From a checkpoint of a small transformer trained on Wikipedia.
Size: 25 layers, MLP 768 tanh GELU.
Architecture: learned positions, biases, tied embeddings.
Each number is 50 + 12 x the weight over its row's rms, rounded and kept within 0 to 99. Layers, rows and columns count from 0. The size before them is the row's rms in percent of the matrix's.

# layer 16 MLP down (transposed), 768x192, rms 0.287, rows 484-502, columns 0-191
104:47 60 44 53 43 56 43 39 55 49 51 54 51 36 41 45 50 37 44 67 48 89 58 41 62 73 45 66 46 44 52 66 48 62 47 52 62 44 63 36 64 59 35 69 32 64 47 48 41 32 50 66 75 54 43 51 53 62 55 49 59 38 43 47 28 33 41 66 23 74 51 70 53 48 33 60 50 27 49 24 70 40 36 68 45 38 43 69 55 48 39 57 54 50 37 71 46 49 47 23 53 61 33 65 51 41 72 34 54 73 58 47 62 64 50 51 48 49 49 41 49 42 61 40 49 46 41 49 48 43 61 45 61 56 56 32 35 71 46 55 53 38 77 62 48 50 48 81 60 48 22 44 33 45 36 37 52 39 42 46 53 59 60 49 50 37 49 47 47 39 41 58 51 68 29 56 49 53 62 20 62 49 52 42 48 26 49 69 45 43 44 38
123:34 48 71 58 61 50 56 68 41 51 49 40 44 44 76 47 61 70 25 36 30 61 50 45 56 58 45 53 47 51 63 55 22 53 62 49 62 59 61 66 50 75 62 74 48 55 35 45 42 48 27 48 49 42 52 58 43 58 47 60 54 36 44 67 43 56 63 58 57 50 46 51 59 58 48 53 50 33 58 19 43 69 66 72 46 49 60 48 52 40 48 20 44 24 55 47 64 29 45 35 34 45 70 47 12 57 45 62 52 40 46 33 31 51 62 48 41 27 41 71 68 55 53 51 47 52 45 45 62 57 62 60 44 50 49 51 34 54 31 52 42 53 49 62 41 67 46 45 78 41 39 51 47 51 72 68 64 13 57 51 42 56 51 40 60 41 54 55 39 62 47 51 70 45 59 58 64 51 56 55 30 43 41 58 47 45 44 58 35 36 63 39
108:36 33 78 56 58 71 68 56 54 50 69 55 41 43 52 45 52 57 37 59 66 54 54 47 63 65 33 49 58 58 40 35 44 73 64 47 68 57 57 42 54 27 31 40 48 56 59 53 47 48 60 60 45 54 30 52 41 54 52 62 40 73 35 53 35 34 47 62 48 40 43 42 32 60 44 35 57 37 35 40 40 73 52 46 42 77 76 32 52 62 56 47 61 61 61 44 37 56 51 38 77 40 66 62 81 58 57 43 53 33 33 69 61 42 60 56 51 30 53 39 59 46 64 46 53 38 61 39 47 50 37 72 47 53 48 58 49 53 56 49 50 63 38 59 52 58 48 57 30 42 31 44 63 58 50 56 55 55 45 34 33 40 69 63 63 37 22 54 50 46 39 55 66 58 68 43 52 69 61 30 42 48 41 73 72 46 61 50 26 49 41 45
111:28 50 36 67 45 46 36 41 45 51 60 35 52 44 32 77 58 61 59 57 54 34 63 47 61 53 32 42 41 24 65 62 45 59 50 33 51 60 44 49 47 53 38 38 41 67 40 32 60 70 50 38 49 41 61 48 43 50 52 30 72 68 28 78 62 55 42 51 36 71 46 57 42 52 48 44 57 59 44 34 57 48 65 62 68 42 77 68 37 67 52 53 45 53 50 42 48 69 42 59 48 49 42 32 36 56 39 45 55 52 61 63 47 48 46 51 53 60 20 33 41 60 46 36 42 70 57 42 43 47 60 57 46 52 59 66 40 41 56 45 40 48 60 71 31 47 67 35 59 53 49 49 59 27 69 59 45 60 37 48 62 42 33 47 65 42 53 41 42 38 55 40 76 59 48 58 47 53 48 34 34 28 56 92 47 52 62 52 36 73 38 46
103:59 42 26 45 51 40 73 68 50 41 45 49 53 35 63 63 53 44 54 40 42 23 58 52 62 57 63 60 56 43 70 26 50 49 51 58 53 57 56 70 48 30 45 50 44 59 64 37 45 41 50 50 58 59 55 50 66 59 59 39 51 69 57 56 47 63 49 60 60 42 34 34 61 46 56 44 41 56 38 53 30 50 66 52 30 57 33 63 42 39 40 65 39 33 43 52 52 64 27 29 73 44 51 46 51 50 56 55 62 46 54 34 36 21 34 52 65 41 44 66 54 60 59 36 35 26 58 46 59 45 49 46 49 47 62 36 54 53 43 47 47 45 61 52 54 26 58 25 36 67 41 64 30 39 32 40 53 48 47 58 51 57 59 50 53 20 60 32 59 53 23 57 55 52 29 78 17 40 48 40 68 68 49 36 58 32 62 32 42 70 54 48
105:28 46 54 36 39 38 44 57 46 48 56 41 48 56 49 36 66 53 48 27 54 45 40 33 49 61 65 55 46 48 46 40 51 47 64 39 63 61 30 70 47 29 46 65 53 71 54 36 34 48 60 45 56 18 21 41 52 36 57 43 61 53 48 60 40 33 47 59 50 35 30 55 60 50 24 49 47 65 50 47 38 55 39 49 85 63 67 49 51 63 42 47 51 57 37 58 50 62 51 53 44 31 56 60 58 18 51 51 41 41 51 31 25 50 52 33 42 44 64 47 51 70 38 26 52 51 40 50 77 47 68 47 50 26 53 56 40 51 49 44 51 47 32 49 58 49 36 42 54 64 46 57 45 43 56 61 41 61 46 53 38 42 49 76 49 33 41 46 42 60 60 52 52 73 26 69 51 41 35 53 20 55 65 62 53 70 70 50 33 66 44 39
096:46 45 52 46 61 47 56 43 39 69 57 48 54 33 49 62 57 42 45 42 41 49 68 59 28 57 27 71 53 46 35 39 62 58 49 45 41 37 58 51 38 76 41 20 53 49 60 49 47 43 42 47 25 34 53 42 48 54 27 46 62 57 66 49 66 39 35 68 46 47 62 65 51 40 49 40 29 41 47 65 56 49 47 39 49 52 31 41 48 27 55 43 63 46 44 54 54 59 54 39 63 62 65 52 49 59 50 28 57 50 42 45 26 40 42 26 42 52 33 37 54 68 62 19 45 31 51 52 40 31 49 63 38 39 62 63 39 52 58 30 55 17 46 67 24 44 66 56 44 50 37 48 62 47 55 38 47 58 45 48 54 29 47 51 55 55 47 60 54 49 41 62 88 64 65 40 41 32 42 38 45 69 58 35 72 43 74 48 63 45 46 57
101:56 46 58 58 49 29 52 18 47 27 53 53 45 42 38 57 50 28 59 56 59 57 46 37 44 48 48 40 41 66 34 59 39 75 38 59 37 61 45 57 67 40 45 42 49 53 36 57 26 58 46 58 48 48 50 35 44 57 64 68 53 47 71 42 56 54 47 49 49 45 68 69 66 32 75 50 44 45 35 52 45 56 54 54 40 50 54 36 50 49 57 83 48 72 73 56 33 39 41 39 39 47 21 51 52 39 43 32 79 65 31 52 31 27 62 57 45 38 39 57 37 57 48 43 45 71 57 42 59 41 30 54 53 64 39 46 44 60 42 49 40 57 59 67 60 53 31 53 45 42 61 56 55 56 50 31 46 68 65 45 56 43 68 58 58 53 52 46 25 62 55 65 63 66 27 19 57 54 53 37 55 71 51 49 62 57 60 66 59 48 57 68
086:55 41 30 56 34 42 57 72 21 45 42 51 32 68 45 65 37 51 27 27 62 69 55 43 64 45 47 44 27 43 36 61 52 61 62 50 48 57 43 45 50 35 46 43 55 77 57 46 59 62 39 55 43 46 59 62 38 60 63 63 33 68 70 61 64 53 44 51 62 52 50 63 54 40 60 36 51 70 48 58 69 49 60 55 44 50 45 57 50 35 43 60 53 61 69 52 56 53 50 63 46 40 69 54 73 58 47 46 59 42 77 55 64 38 23 70 37 46 56 64 62 54 40 49 43 59 60 51 56 48 33 45 43 85 61 49 39 68 80 58 53 38 64 45 41 41 51 13 61 47 43 56 31 63 60 56 46 40 29 68 48 26 49 65 49 38 46 46 49 39 48 74 57 50 50 62 31 44 61 54 57 42 48 55 34 55 54 58 42 57 40 42
106:38 66 59 42 71 46 50 57 74 44 59 25 36 58 32 49 44 55 47 42 60 42 41 42 66 55 43 44 26 40 30 54 38 57 42 59 41 43 52 85 55 55 27 37 61 50 68 60 57 61 56 44 50 51 46 53 41 33 24 46 65 49 65 54 43 68 56 45 64 48 49 50 52 33 47 76 60 43 36 67 48 60 76 61 56 62 48 58 48 67 58 37 43 57 37 58 70 59 45 39 56 58 55 51 38 61 45 40 44 64 41 52 41 63 57 45 54 74 48 51 44 56 69 64 54 54 58 50 58 66 39 43 58 39 90 57 47 43 39 52 51 50 38 39 39 53 27 28 24 46 70 43 52 59 51 35 52 67 20 46 56 57 52 39 42 39 46 53 47 58 43 27 57 31 31 61 55 43 63 43 72 30 56 46 54 49 60 27 42 55 59 42
106:42 50 40 43 53 34 63 69 53 64 78 37 53 30 59 33 65 72 44 42 37 49 53 37 59 57 64 54 60 44 21 60 65 57 54 40 43 64 62 33 49 45 39 48 46 42 32 40 49 22 59 65 55 56 59 55 53 47 46 35 37 59 51 76 54 57 57 48 42 57 43 42 52 44 19 43 42 61 49 67 62 58 48 44 68 46 46 66 59 65 41 58 58 50 68 42 46 14 59 40 34 41 45 45 46 61 48 52 33 46 62 52 38 60 28 30 39 25 63 44 56 57 33 45 44 34 47 42 40 38 27 61 50 46 62 28 62 46 36 31 36 51 65 63 61 36 40 53 46 37 65 49 72 59 38 46 46 63 44 47 51 37 46 57 48 44 41 27 54 59 54 62 53 38 45 46 54 42 68 48 63 57 78 68 39 39 57 49 32 36 59 27
088:70 51 48 42 47 55 73 47 32 52 44 48 55 51 56 51 47 57 54 62 45 39 35 53 35 43 50 53 60 35 78 52 48 56 62 56 74 61 48 52 36 46 47 37 47 42 51 69 46 59 48 48 56 25 48 54 62 60 53 40 43 36 39 56 72 49 62 46 30 35 54 47 22 51 41 41 20 72 50 49 39 35 45 67 40 78 42 46 57 42 79 61 59 70 68 34 62 51 55 37 44 33 43 60 55 47 66 44 48 49 63 55 57 45 53 62 29 46 49 31 61 57 29 18 66 40 43 36 60 45 57 64 76 60 44 43 51 40 36 41 48 52 46 57 68 42 38 51 68 60 50 44 52 27 59 65 55 45 46 45 53 53 63 51 47 25 44 49 54 35 66 34 54 38 65 42 53 57 52 50 29 57 69 39 49 77 47 54 69 76 66 46
089:50 54 51 38 70 44 49 40 56 64 59 35 44 44 38 49 21 50 66 41 64 32 50 67 44 41 72 59 50 51 56 39 61 52 62 58 52 47 36 32 60 43 58 49 36 32 70 60 52 53 43 29 32 56 35 60 46 29 58 72 42 65 50 69 58 42 66 48 45 62 52 43 44 42 79 55 54 37 54 56 61 38 59 53 51 37 44 45 45 27 69 56 46 71 50 49 52 57 36 30 47 56 37 36 72 65 59 54 44 41 45 37 52 41 41 46 62 53 47 53 30 58 44 64 45 48 73 44 51 75 31 47 51 42 55 68 30 72 33 57 56 60 72 54 51 45 44 64 44 46 63 70 22 57 62 63 60 29 48 63 54 39 49 69 49 49 66 58 67 56 57 44 56 45 49 64 48 44 64 37 51 53 60 46 37 79 17 61 49 35 65 37
094:56 46 56 68 61 54 56 46 25 61 36 55 52 64 49 63 46 60 38 35 65 69 48 58 53 62 52 56 37 41 42 56 49 36 55 70 66 50 48 51 32 39 59 56 30 43 30 46 50 54 41 56 52 69 67 50 53 52 39 56 61 34 51 61 72 72 28 42 77 50 59 53 67 56 59 29 37 48 61 62 56 78 64 59 73 73 45 24 40 52 73 49 46 54 56 64 47 30 49 47 36 43 51 53 33 40 54 54 70 46 47 42 54 50 48 54 30 50 37 38 62 31 52 54 49 41 47 57 57 38 46 59 42 51 37 53 56 51 61 46 21 40 35 47 50 68 52 61 51 60 52 65 65 37 43 38 47 42 38 48 35 28 58 45 45 48 63 53 60 51 55 43 62 23 57 38 79 79 44 62 48 67 69 53 49 69 68 55 28 70 50 63
084:40 44 60 58 45 52 57 50 35 56 41 39 34 47 45 37 60 30 60 35 43 38 59 35 64 57 49 43 44 47 51 46 73 44 47 56 36 74 47 55 29 39 37 77 58 65 33 39 43 52 55 24 45 51 39 34 56 36 61 46 46 46 41 55 46 46 45 43 50 53 57 53 49 44 47 60 51 54 46 39 59 25 48 38 93 89 67 37 42 62 32 49 58 48 53 53 63 38 61 44 56 26 58 47 36 55 49 47 46 52 53 40 40 56 68 07 50 32 66 55 53 56 41 56 57 88 31 45 26 50 50 49 75 58 45 75 49 56 38 41 60 34 56 60 41 41 52 46 41 52 56 63 47 48 47 46 69 52 51 56 56 52 55 36 49 42 36 41 66 49 52 65 31 65 37 46 48 60 48 54 66 35 71 34 57 56 56 51 37 60 45 63
110:51 57 35 37 39 45 57 25 51 34 60 53 30 59 34 62 52 64 36 44 50 45 41 33 39 35 71 48 67 31 35 42 43 49 76 63 37 70 57 35 67 68 79 46 50 55 64 45 56 54 31 57 40 51 54 47 45 45 38 63 47 61 49 39 59 71 46 61 32 42 67 46 54 42 54 46 44 38 26 48 56 42 41 70 61 34 43 50 16 24 43 38 65 46 39 57 40 47 46 31 57 55 41 27 46 43 66 54 39 45 65 62 71 44 50 35 68 39 37 47 41 48 41 52 44 52 55 61 42 38 57 43 61 33 60 67 32 50 53 38 61 52 38 61 58 54 32 48 76 51 23 50 52 41 74 66 44 58 56 38 67 45 45 63 56 46 56 53 63 76 59 46 27 41 52 43 58 41 52 64 64 49 39 48 39 63 57 60 47 44 45 34
094:69 48 44 47 58 33 59 56 57 29 90 61 46 63 65 38 64 42 51 48 45 45 57 38 33 35 54 37 35 34 59 68 42 48 37 55 52 43 52 66 66 44 39 49 54 53 46 54 34 58 39 48 48 70 77 67 41 73 33 41 50 52 58 45 50 52 47 46 36 54 44 27 34 66 39 51 32 39 63 30 47 79 55 58 42 27 46 49 40 45 44 32 39 46 64 43 26 38 52 75 57 68 50 35 36 41 70 27 54 44 57 56 52 43 53 42 48 47 54 62 42 47 48 44 56 49 50 52 47 60 64 40 53 23 52 52 54 65 59 42 60 44 47 46 42 46 49 37 62 53 39 58 66 52 50 57 36 43 70 43 25 29 75 34 52 30 49 60 69 48 60 23 51 55 56 34 43 54 36 37 72 63 48 33 55 32 64 43 48 55 51 43
079:64 69 70 56 57 44 34 57 53 27 38 54 45 37 46 51 49 39 36 39 55 50 56 19 34 30 56 69 43 53 41 63 62 32 49 50 27 54 38 40 77 47 54 42 44 40 54 40 61 55 67 73 58 49 62 42 42 77 51 55 48 47 55 70 39 59 57 47 42 59 53 59 38 59 34 59 40 73 48 34 43 56 60 36 56 41 49 35 32 42 30 34 68 41 41 43 46 61 59 58 72 59 28 32 47 53 60 49 57 45 55 38 50 50 49 51 55 57 44 67 47 53 60 47 45 27 61 63 52 69 47 16 50 62 47 42 45 26 60 55 46 43 48 44 29 45 47 48 54 64 69 31 41 56 72 23 60 63 60 50 50 67 69 45 51 41 50 62 48 55 51 35 17 53 73 59 45 55 52 48 50 52 44 47 47 63 37 50 27 57 72 44
100:55 57 61 53 67 32 46 64 36 27 52 64 53 66 62 33 39 49 46 57 68 60 52 52 34 54 53 60 39 48 49 37 46 50 47 65 45 39 45 46 77 48 51 63 62 40 39 38 45 48 49 59 57 54 62 55 25 38 58 49 49 80 44 62 51 45 44 33 41 58 50 67 62 25 43 34 26 62 73 45 54 66 57 39 34 43 67 52 41 40 62 67 33 48 72 52 57 48 48 48 48 30 50 53 32 44 63 63 40 55 70 23 56 63 64 51 37 33 34 67 41 44 45 37 56 51 45 45 65 48 53 52 37 37 62 49 34 46 60 27 56 52 38 64 66 54 47 42 58 43 36 48 56 61 49 69 43 36 28 56 47 43 37 46 44 65 41 72 83 43 20 33 59 47 54 56 67 30 38 67 22 48 42 43 55 39 47 64 50 49 41 46
# layer 16 MLP up, 768x192, rms 0.339, rows 485-502, columns 0-191
114:49 34 41 16 45 54 45 54 35 76 65 52 51 42 48 42 53 55 48 59 28 46 50 39 46 37 61 58 65 55 47 73 52 55 55 37 64 54 68 67 67 51 53 57 71 34 51 67 27 54 70 49 24 42 54 22 59 37 62 34 47 48 48 43 40 42 51 61 43 46 47 51 36 41 57 50 60 48 39 44 37 66 28 44 59 34 39 79 47 63 47 60 26 57 42 69 41 47 54 65 40 53 40 50 44 62 55 26 57 61 46 49 50 54 56 57 55 54 57 51 65 57 31 57 50 56 44 57 66 59 41 58 42 79 36 44 54 55 31 58 39 70 48 41 35 61 33 63 65 38 50 35 67 35 50 58 38 43 69 31 58 38 39 63 50 58 53 62 78 62 35 66 49 58 34 46 39 58 56 38 40 58 54 33 35 54 41 48 28 66 29 49
102:54 59 43 46 60 49 28 53 36 36 21 47 29 43 42 18 42 51 49 55 31 44 25 26 45 44 40 38 39 46 63 35 28 45 56 60 50 24 48 56 46 61 26 55 51 28 49 67 73 49 58 39 51 46 67 56 44 25 44 41 54 35 25 47 60 56 33 45 36 54 64 50 54 58 49 64 46 68 60 42 53 66 50 53 56 46 48 49 32 56 42 68 37 36 44 30 40 35 54 76 37 35 71 55 58 45 44 39 61 55 47 31 44 74 38 52 30 55 52 39 61 59 56 65 54 66 39 55 56 45 58 65 49 34 36 27 50 53 40 47 61 72 50 44 40 52 69 56 43 77 37 77 47 44 49 39 51 60 66 42 55 58 35 42 53 44 58 44 37 68 64 40 54 46 45 32 52 39 63 49 57 50 54 59 28 54 43 56 51 47 49 37
093:65 57 43 62 16 44 29 47 47 27 43 61 53 55 58 32 29 68 62 58 62 65 41 53 42 34 63 57 41 28 50 54 50 46 53 49 66 58 63 27 48 43 48 64 47 52 51 49 48 51 51 27 42 56 43 74 59 33 57 31 41 35 46 56 49 60 43 33 60 36 60 52 35 41 28 56 61 51 25 39 53 40 47 71 43 48 56 75 45 67 59 53 62 52 53 64 30 41 60 58 41 43 38 56 50 62 24 35 63 45 41 40 45 63 46 67 54 82 32 26 52 41 60 57 54 61 61 40 45 47 60 58 63 47 34 56 63 45 43 72 53 61 55 59 36 46 71 61 54 75 41 47 50 53 52 51 67 55 25 56 55 59 38 64 54 40 53 39 43 45 41 51 57 56 75 38 69 54 60 37 60 38 44 41 48 48 35 66 56 59 66 74
097:64 61 41 56 47 74 45 61 41 49 40 38 36 58 49 67 59 45 48 61 63 49 44 32 36 59 31 66 40 46 41 55 58 62 68 49 60 54 26 63 51 57 56 73 49 53 39 58 47 56 73 40 66 40 30 51 36 65 55 39 46 49 47 79 36 51 32 45 20 51 71 37 42 51 39 38 44 60 50 63 45 69 44 39 51 53 70 43 61 54 57 35 49 46 59 34 52 37 49 39 36 46 45 28 32 50 54 33 25 35 37 65 31 87 39 32 59 52 79 51 36 51 47 53 37 53 26 59 45 56 67 55 52 46 16 61 42 54 36 51 39 62 54 55 45 55 62 58 37 44 65 51 62 61 38 44 48 58 57 61 60 39 59 41 44 47 48 58 50 50 42 77 45 65 60 53 58 53 59 56 38 78 55 62 38 48 62 57 57 50 58 56
116:56 41 53 53 43 32 44 35 53 52 62 77 38 65 58 35 50 43 24 59 47 43 43 46 39 38 42 48 39 48 63 48 70 46 42 77 54 76 59 50 46 58 52 36 59 43 48 27 38 60 65 34 55 28 49 55 39 64 44 41 49 70 47 44 25 58 46 60 44 38 33 29 55 56 44 69 63 57 69 45 41 61 25 42 58 51 60 50 54 65 49 61 61 41 36 40 47 52 59 47 34 50 37 65 43 25 62 55 45 37 70 46 54 56 72 64 63 53 38 59 46 30 59 37 40 71 40 55 54 66 63 50 41 47 49 44 40 44 42 48 49 77 52 55 50 77 44 44 67 44 41 56 28 61 43 41 37 47 47 35 29 56 69 56 76 48 53 53 32 58 43 51 60 47 47 63 46 58 46 22 25 73 56 52 50 37 42 65 50 62 49 30
100:47 32 62 42 61 45 54 39 38 46 50 46 60 62 50 39 55 43 44 47 42 34 31 54 43 52 52 55 50 50 34 54 47 60 44 51 64 42 40 36 73 51 67 65 34 52 37 51 70 54 51 42 75 53 39 47 64 41 39 53 46 59 58 69 66 39 53 40 66 54 46 73 55 63 44 60 72 40 66 43 45 63 45 32 28 57 50 55 42 62 47 48 68 67 39 50 68 30 38 57 67 11 68 44 48 55 46 49 56 57 45 64 30 52 29 78 27 47 45 48 55 45 30 52 48 21 39 45 66 41 53 51 62 43 67 49 30 60 55 58 46 49 36 37 56 40 45 30 41 59 62 65 32 64 35 60 54 51 48 41 56 53 53 45 40 28 43 53 43 48 43 64 27 25 35 62 49 57 46 52 56 71 29 51 46 55 44 71 26 46 57 27
099:50 70 56 35 54 47 38 47 58 45 50 60 50 65 50 44 59 45 54 49 33 56 40 73 79 53 35 42 44 47 32 49 36 38 46 55 52 47 49 66 54 62 43 64 39 50 50 35 51 37 53 59 42 53 53 37 39 49 48 55 71 53 99 58 36 30 63 74 55 27 38 51 49 62 57 65 57 17 57 32 56 35 63 64 54 41 36 71 54 43 60 42 54 42 64 47 44 43 57 35 62 56 44 36 61 57 56 49 40 48 55 50 56 39 52 55 56 47 52 51 60 48 69 45 49 62 41 47 65 54 42 48 73 43 32 73 44 68 48 37 69 49 39 51 45 69 37 63 62 46 53 61 35 44 31 54 66 38 64 54 39 63 60 63 52 45 44 75 34 93 45 52 52 68 41 45 44 67 64 45 51 75 43 46 48 33 54 43 38 54 64 60
092:48 42 50 60 48 53 65 39 54 45 40 38 40 40 46 45 54 74 41 47 50 47 33 45 46 68 68 34 56 33 52 46 58 56 29 51 54 56 60 39 44 66 38 67 71 44 59 62 37 52 45 32 61 49 61 51 57 51 51 67 42 27 50 56 45 44 36 44 53 49 43 38 59 52 65 59 60 26 75 35 40 57 42 43 49 57 61 50 50 62 52 43 41 53 43 34 42 44 63 31 64 46 22 50 47 30 66 36 46 27 50 40 55 78 63 28 51 57 67 44 70 31 42 39 38 33 43 79 40 47 46 46 52 33 49 77 55 60 32 53 70 50 41 56 57 52 39 71 38 62 65 86 33 39 54 51 65 38 43 43 61 46 52 51 58 65 51 57 58 66 63 48 56 60 57 71 60 55 50 40 37 47 33 52 70 40 70 25 70 54 46 57
101:42 52 33 35 62 50 54 54 50 62 71 46 38 56 47 72 52 44 66 77 64 63 45 51 71 46 38 50 31 55 62 43 33 50 48 55 20 42 49 43 52 53 42 33 35 55 62 50 58 36 35 45 57 29 60 52 50 33 57 52 69 44 58 42 45 58 50 33 63 63 33 33 54 44 51 61 55 30 50 65 48 52 47 55 53 57 70 36 35 42 50 32 30 58 66 40 37 57 13 56 46 41 54 63 50 51 53 41 36 55 39 51 67 33 63 50 64 60 58 49 53 28 66 65 26 45 40 62 79 51 50 54 75 52 54 66 42 57 43 54 58 40 47 31 42 51 49 56 55 47 35 78 53 57 41 23 36 42 25 35 45 50 65 53 21 40 60 43 69 60 48 53 32 46 38 59 49 28 51 56 65 50 55 58 49 56 37 46 59 59 35 49
100:46 57 34 56 70 63 30 29 55 60 36 55 35 48 52 58 59 68 61 25 42 59 37 46 43 51 44 49 45 46 64 48 58 56 59 69 36 47 78 17 52 38 55 48 46 47 48 62 50 44 47 78 34 51 38 51 32 68 70 41 52 75 52 24 69 61 56 49 60 47 42 39 34 49 72 56 73 33 61 37 53 36 27 66 32 29 65 36 38 62 46 44 60 44 46 53 45 52 32 25 47 44 52 56 54 45 45 59 46 34 70 47 66 45 56 61 39 69 57 49 39 51 61 41 51 61 45 46 52 33 62 64 60 49 41 60 30 71 66 56 62 44 45 52 48 44 39 51 44 63 64 38 56 55 56 54 48 49 67 40 53 56 52 54 61 51 75 43 57 29 32 38 49 34 42 68 39 56 71 59 46 30 30 55 53 57 46 36 40 58 54 48
084:51 41 42 79 53 50 67 38 70 62 40 63 37 58 69 54 46 62 39 55 37 51 29 58 63 52 40 54 32 54 48 43 59 55 77 37 34 37 45 53 44 32 45 57 47 42 63 63 39 62 48 56 44 53 48 54 44 66 57 78 49 42 44 51 69 32 59 68 64 43 59 50 41 35 50 62 28 45 59 78 46 42 46 66 70 39 65 61 43 48 55 50 55 27 39 57 46 54 42 54 65 40 48 40 49 54 59 46 56 51 68 59 57 40 65 62 47 30 57 36 35 47 51 79 30 46 43 37 48 46 30 44 44 38 47 38 36 48 57 51 59 56 71 41 49 46 69 35 44 38 50 70 38 38 25 48 56 29 70 58 36 53 41 45 21 45 59 26 61 28 60 45 23 73 45 35 47 49 55 45 50 60 40 39 40 47 65 33 48 40 56 60
101:50 50 49 34 43 27 33 36 39 32 43 61 63 49 49 67 57 52 35 55 38 54 48 54 47 12 39 48 54 50 61 46 68 59 19 60 45 71 58 48 48 47 50 55 35 57 41 24 43 48 67 34 76 47 74 42 57 51 40 67 51 42 48 46 81 59 54 68 73 52 64 44 53 46 52 56 54 63 54 54 63 49 49 55 53 25 65 42 28 48 50 55 68 18 54 39 28 55 50 50 44 46 33 44 53 63 49 52 60 31 52 42 50 29 53 61 36 65 32 42 36 57 46 37 63 34 66 49 71 44 38 34 38 53 57 54 43 54 55 70 53 41 31 56 68 42 51 52 56 79 51 39 57 42 44 50 44 51 53 62 47 55 29 44 44 36 50 54 66 50 61 45 33 63 67 50 64 53 79 56 32 52 39 67 49 45 51 61 48 41 58 43
103:60 59 35 57 53 50 45 30 67 36 55 52 60 45 32 53 52 60 37 62 64 37 56 53 62 29 42 44 40 55 44 56 60 56 31 67 37 59 62 59 45 30 35 59 58 42 70 67 44 63 40 45 38 60 44 57 44 48 32 48 30 47 68 75 65 37 34 53 47 65 51 30 29 53 46 69 35 55 55 46 47 60 62 62 55 69 56 35 20 53 56 58 53 61 46 51 58 38 52 63 49 39 68 67 42 24 57 47 49 67 30 41 60 59 61 60 35 56 40 29 37 49 55 44 47 50 70 56 47 69 50 36 52 46 45 51 64 46 49 33 31 72 36 42 44 71 45 42 45 32 56 70 33 69 28 35 62 55 61 38 54 64 69 61 37 46 52 37 59 42 64 51 42 44 68 52 47 39 39 37 59 49 28 60 34 68 29 48 42 66 53 60
091:50 49 50 53 70 44 40 59 43 65 50 50 42 59 66 55 44 49 49 53 45 37 42 42 38 50 38 66 36 43 51 49 60 38 69 41 64 62 87 32 36 53 70 59 52 33 53 51 41 72 54 53 59 63 44 47 48 48 42 70 61 70 35 32 56 50 62 54 66 49 24 54 37 67 57 30 37 37 33 47 45 41 29 39 69 38 53 39 55 43 48 36 32 36 50 67 46 57 47 59 45 56 61 48 52 58 40 37 42 39 57 41 45 53 61 67 42 52 50 59 69 21 77 56 35 39 54 47 52 48 70 53 34 51 42 34 62 51 50 48 49 34 65 74 56 72 53 50 50 40 56 63 45 79 51 47 66 50 62 62 33 56 36 60 79 70 59 60 45 36 52 51 58 50 63 42 70 18 36 51 52 62 68 43 38 73 55 60 52 49 49 52
104:25 47 50 49 63 51 57 47 74 38 43 35 74 47 44 62 34 56 37 16 64 51 55 33 53 39 60 33 55 19 61 41 55 61 34 55 55 68 47 52 54 67 54 82 52 32 46 61 60 29 59 50 46 73 35 57 36 84 40 25 65 62 37 57 73 57 43 34 40 49 52 52 27 60 57 47 51 50 43 51 54 55 46 47 53 69 49 54 28 60 38 50 62 55 55 66 37 54 37 67 64 65 55 47 57 28 49 30 50 37 61 61 40 57 54 53 31 59 68 53 33 45 44 45 37 68 57 57 34 51 59 49 36 41 43 66 40 48 62 40 46 45 35 64 41 49 43 36 32 46 80 48 46 55 53 36 48 51 47 61 38 44 47 69 54 27 43 55 49 51 48 60 31 57 54 54 38 49 52 56 36 35 39 49 58 38 37 53 45 48 47 42
094:62 45 46 47 30 42 52 31 27 45 49 45 56 46 42 45 40 54 39 70 46 58 55 42 59 56 63 23 25 60 50 48 42 48 67 54 40 73 51 28 34 68 64 59 50 33 30 61 66 37 51 57 43 36 20 47 47 53 38 40 39 49 50 49 60 40 68 49 54 54 51 73 61 47 48 36 55 40 35 67 61 43 47 47 48 54 58 43 54 31 48 23 35 52 43 48 48 58 64 45 62 42 64 60 45 45 45 51 69 48 23 40 44 57 57 41 47 53 41 24 65 50 50 46 30 40 57 39 53 55 41 70 51 61 51 33 51 81 43 46 32 62 22 36 47 56 52 57 30 46 70 21 49 49 45 80 70 51 39 64 36 53 49 49 66 67 42 75 47 71 49 49 50 40 48 40 49 72 45 36 47 52 49 43 48 70 56 37 51 33 55 49
093:63 70 45 54 46 32 45 42 53 43 44 59 52 45 59 58 60 77 29 45 60 50 59 67 48 59 47 46 63 41 68 35 45 67 38 54 68 43 31 51 57 74 56 50 42 61 63 39 42 59 39 49 39 47 47 51 49 73 54 65 51 59 49 57 55 50 23 49 53 40 58 54 50 26 63 60 54 52 58 36 55 55 51 53 57 26 48 62 38 53 65 61 37 41 57 33 44 55 59 25 66 71 50 35 50 53 45 59 58 30 51 35 32 52 41 65 49 72 53 61 65 67 52 56 59 58 30 69 26 61 73 57 46 42 43 51 64 62 33 53 45 52 26 59 30 39 40 57 47 55 52 42 69 35 43 39 41 51 19 29 59 51 51 45 63 44 65 43 71 41 68 48 46 47 45 27 59 30 31 45 49 50 50 34 40 19 45 48 64 55 67 35
100:47 61 45 53 62 30 28 63 64 43 37 51 59 49 31 46 43 75 39 48 66 59 43 55 25 48 31 57 47 44 41 43 51 50 32 62 62 44 51 56 43 54 50 57 54 38 46 21 67 53 57 63 81 51 55 35 47 42 53 70 55 49 45 48 49 60 57 45 55 54 50 45 44 59 36 54 47 38 48 34 47 53 43 57 25 50 85 45 54 71 28 42 36 55 49 51 49 30 66 49 43 38 65 70 52 59 44 56 63 46 48 44 53 65 40 63 37 53 47 67 71 47 27 55 27 53 56 48 64 46 60 61 68 61 33 44 41 57 35 60 52 66 60 56 32 48 46 19 47 51 53 39 48 66 29 41 48 68 50 63 34 59 37 53 56 36 69 40 54 45 55 44 62 59 50 75 56 71 59 25 31 44 52 26 22 55 62 52 45 39 52 38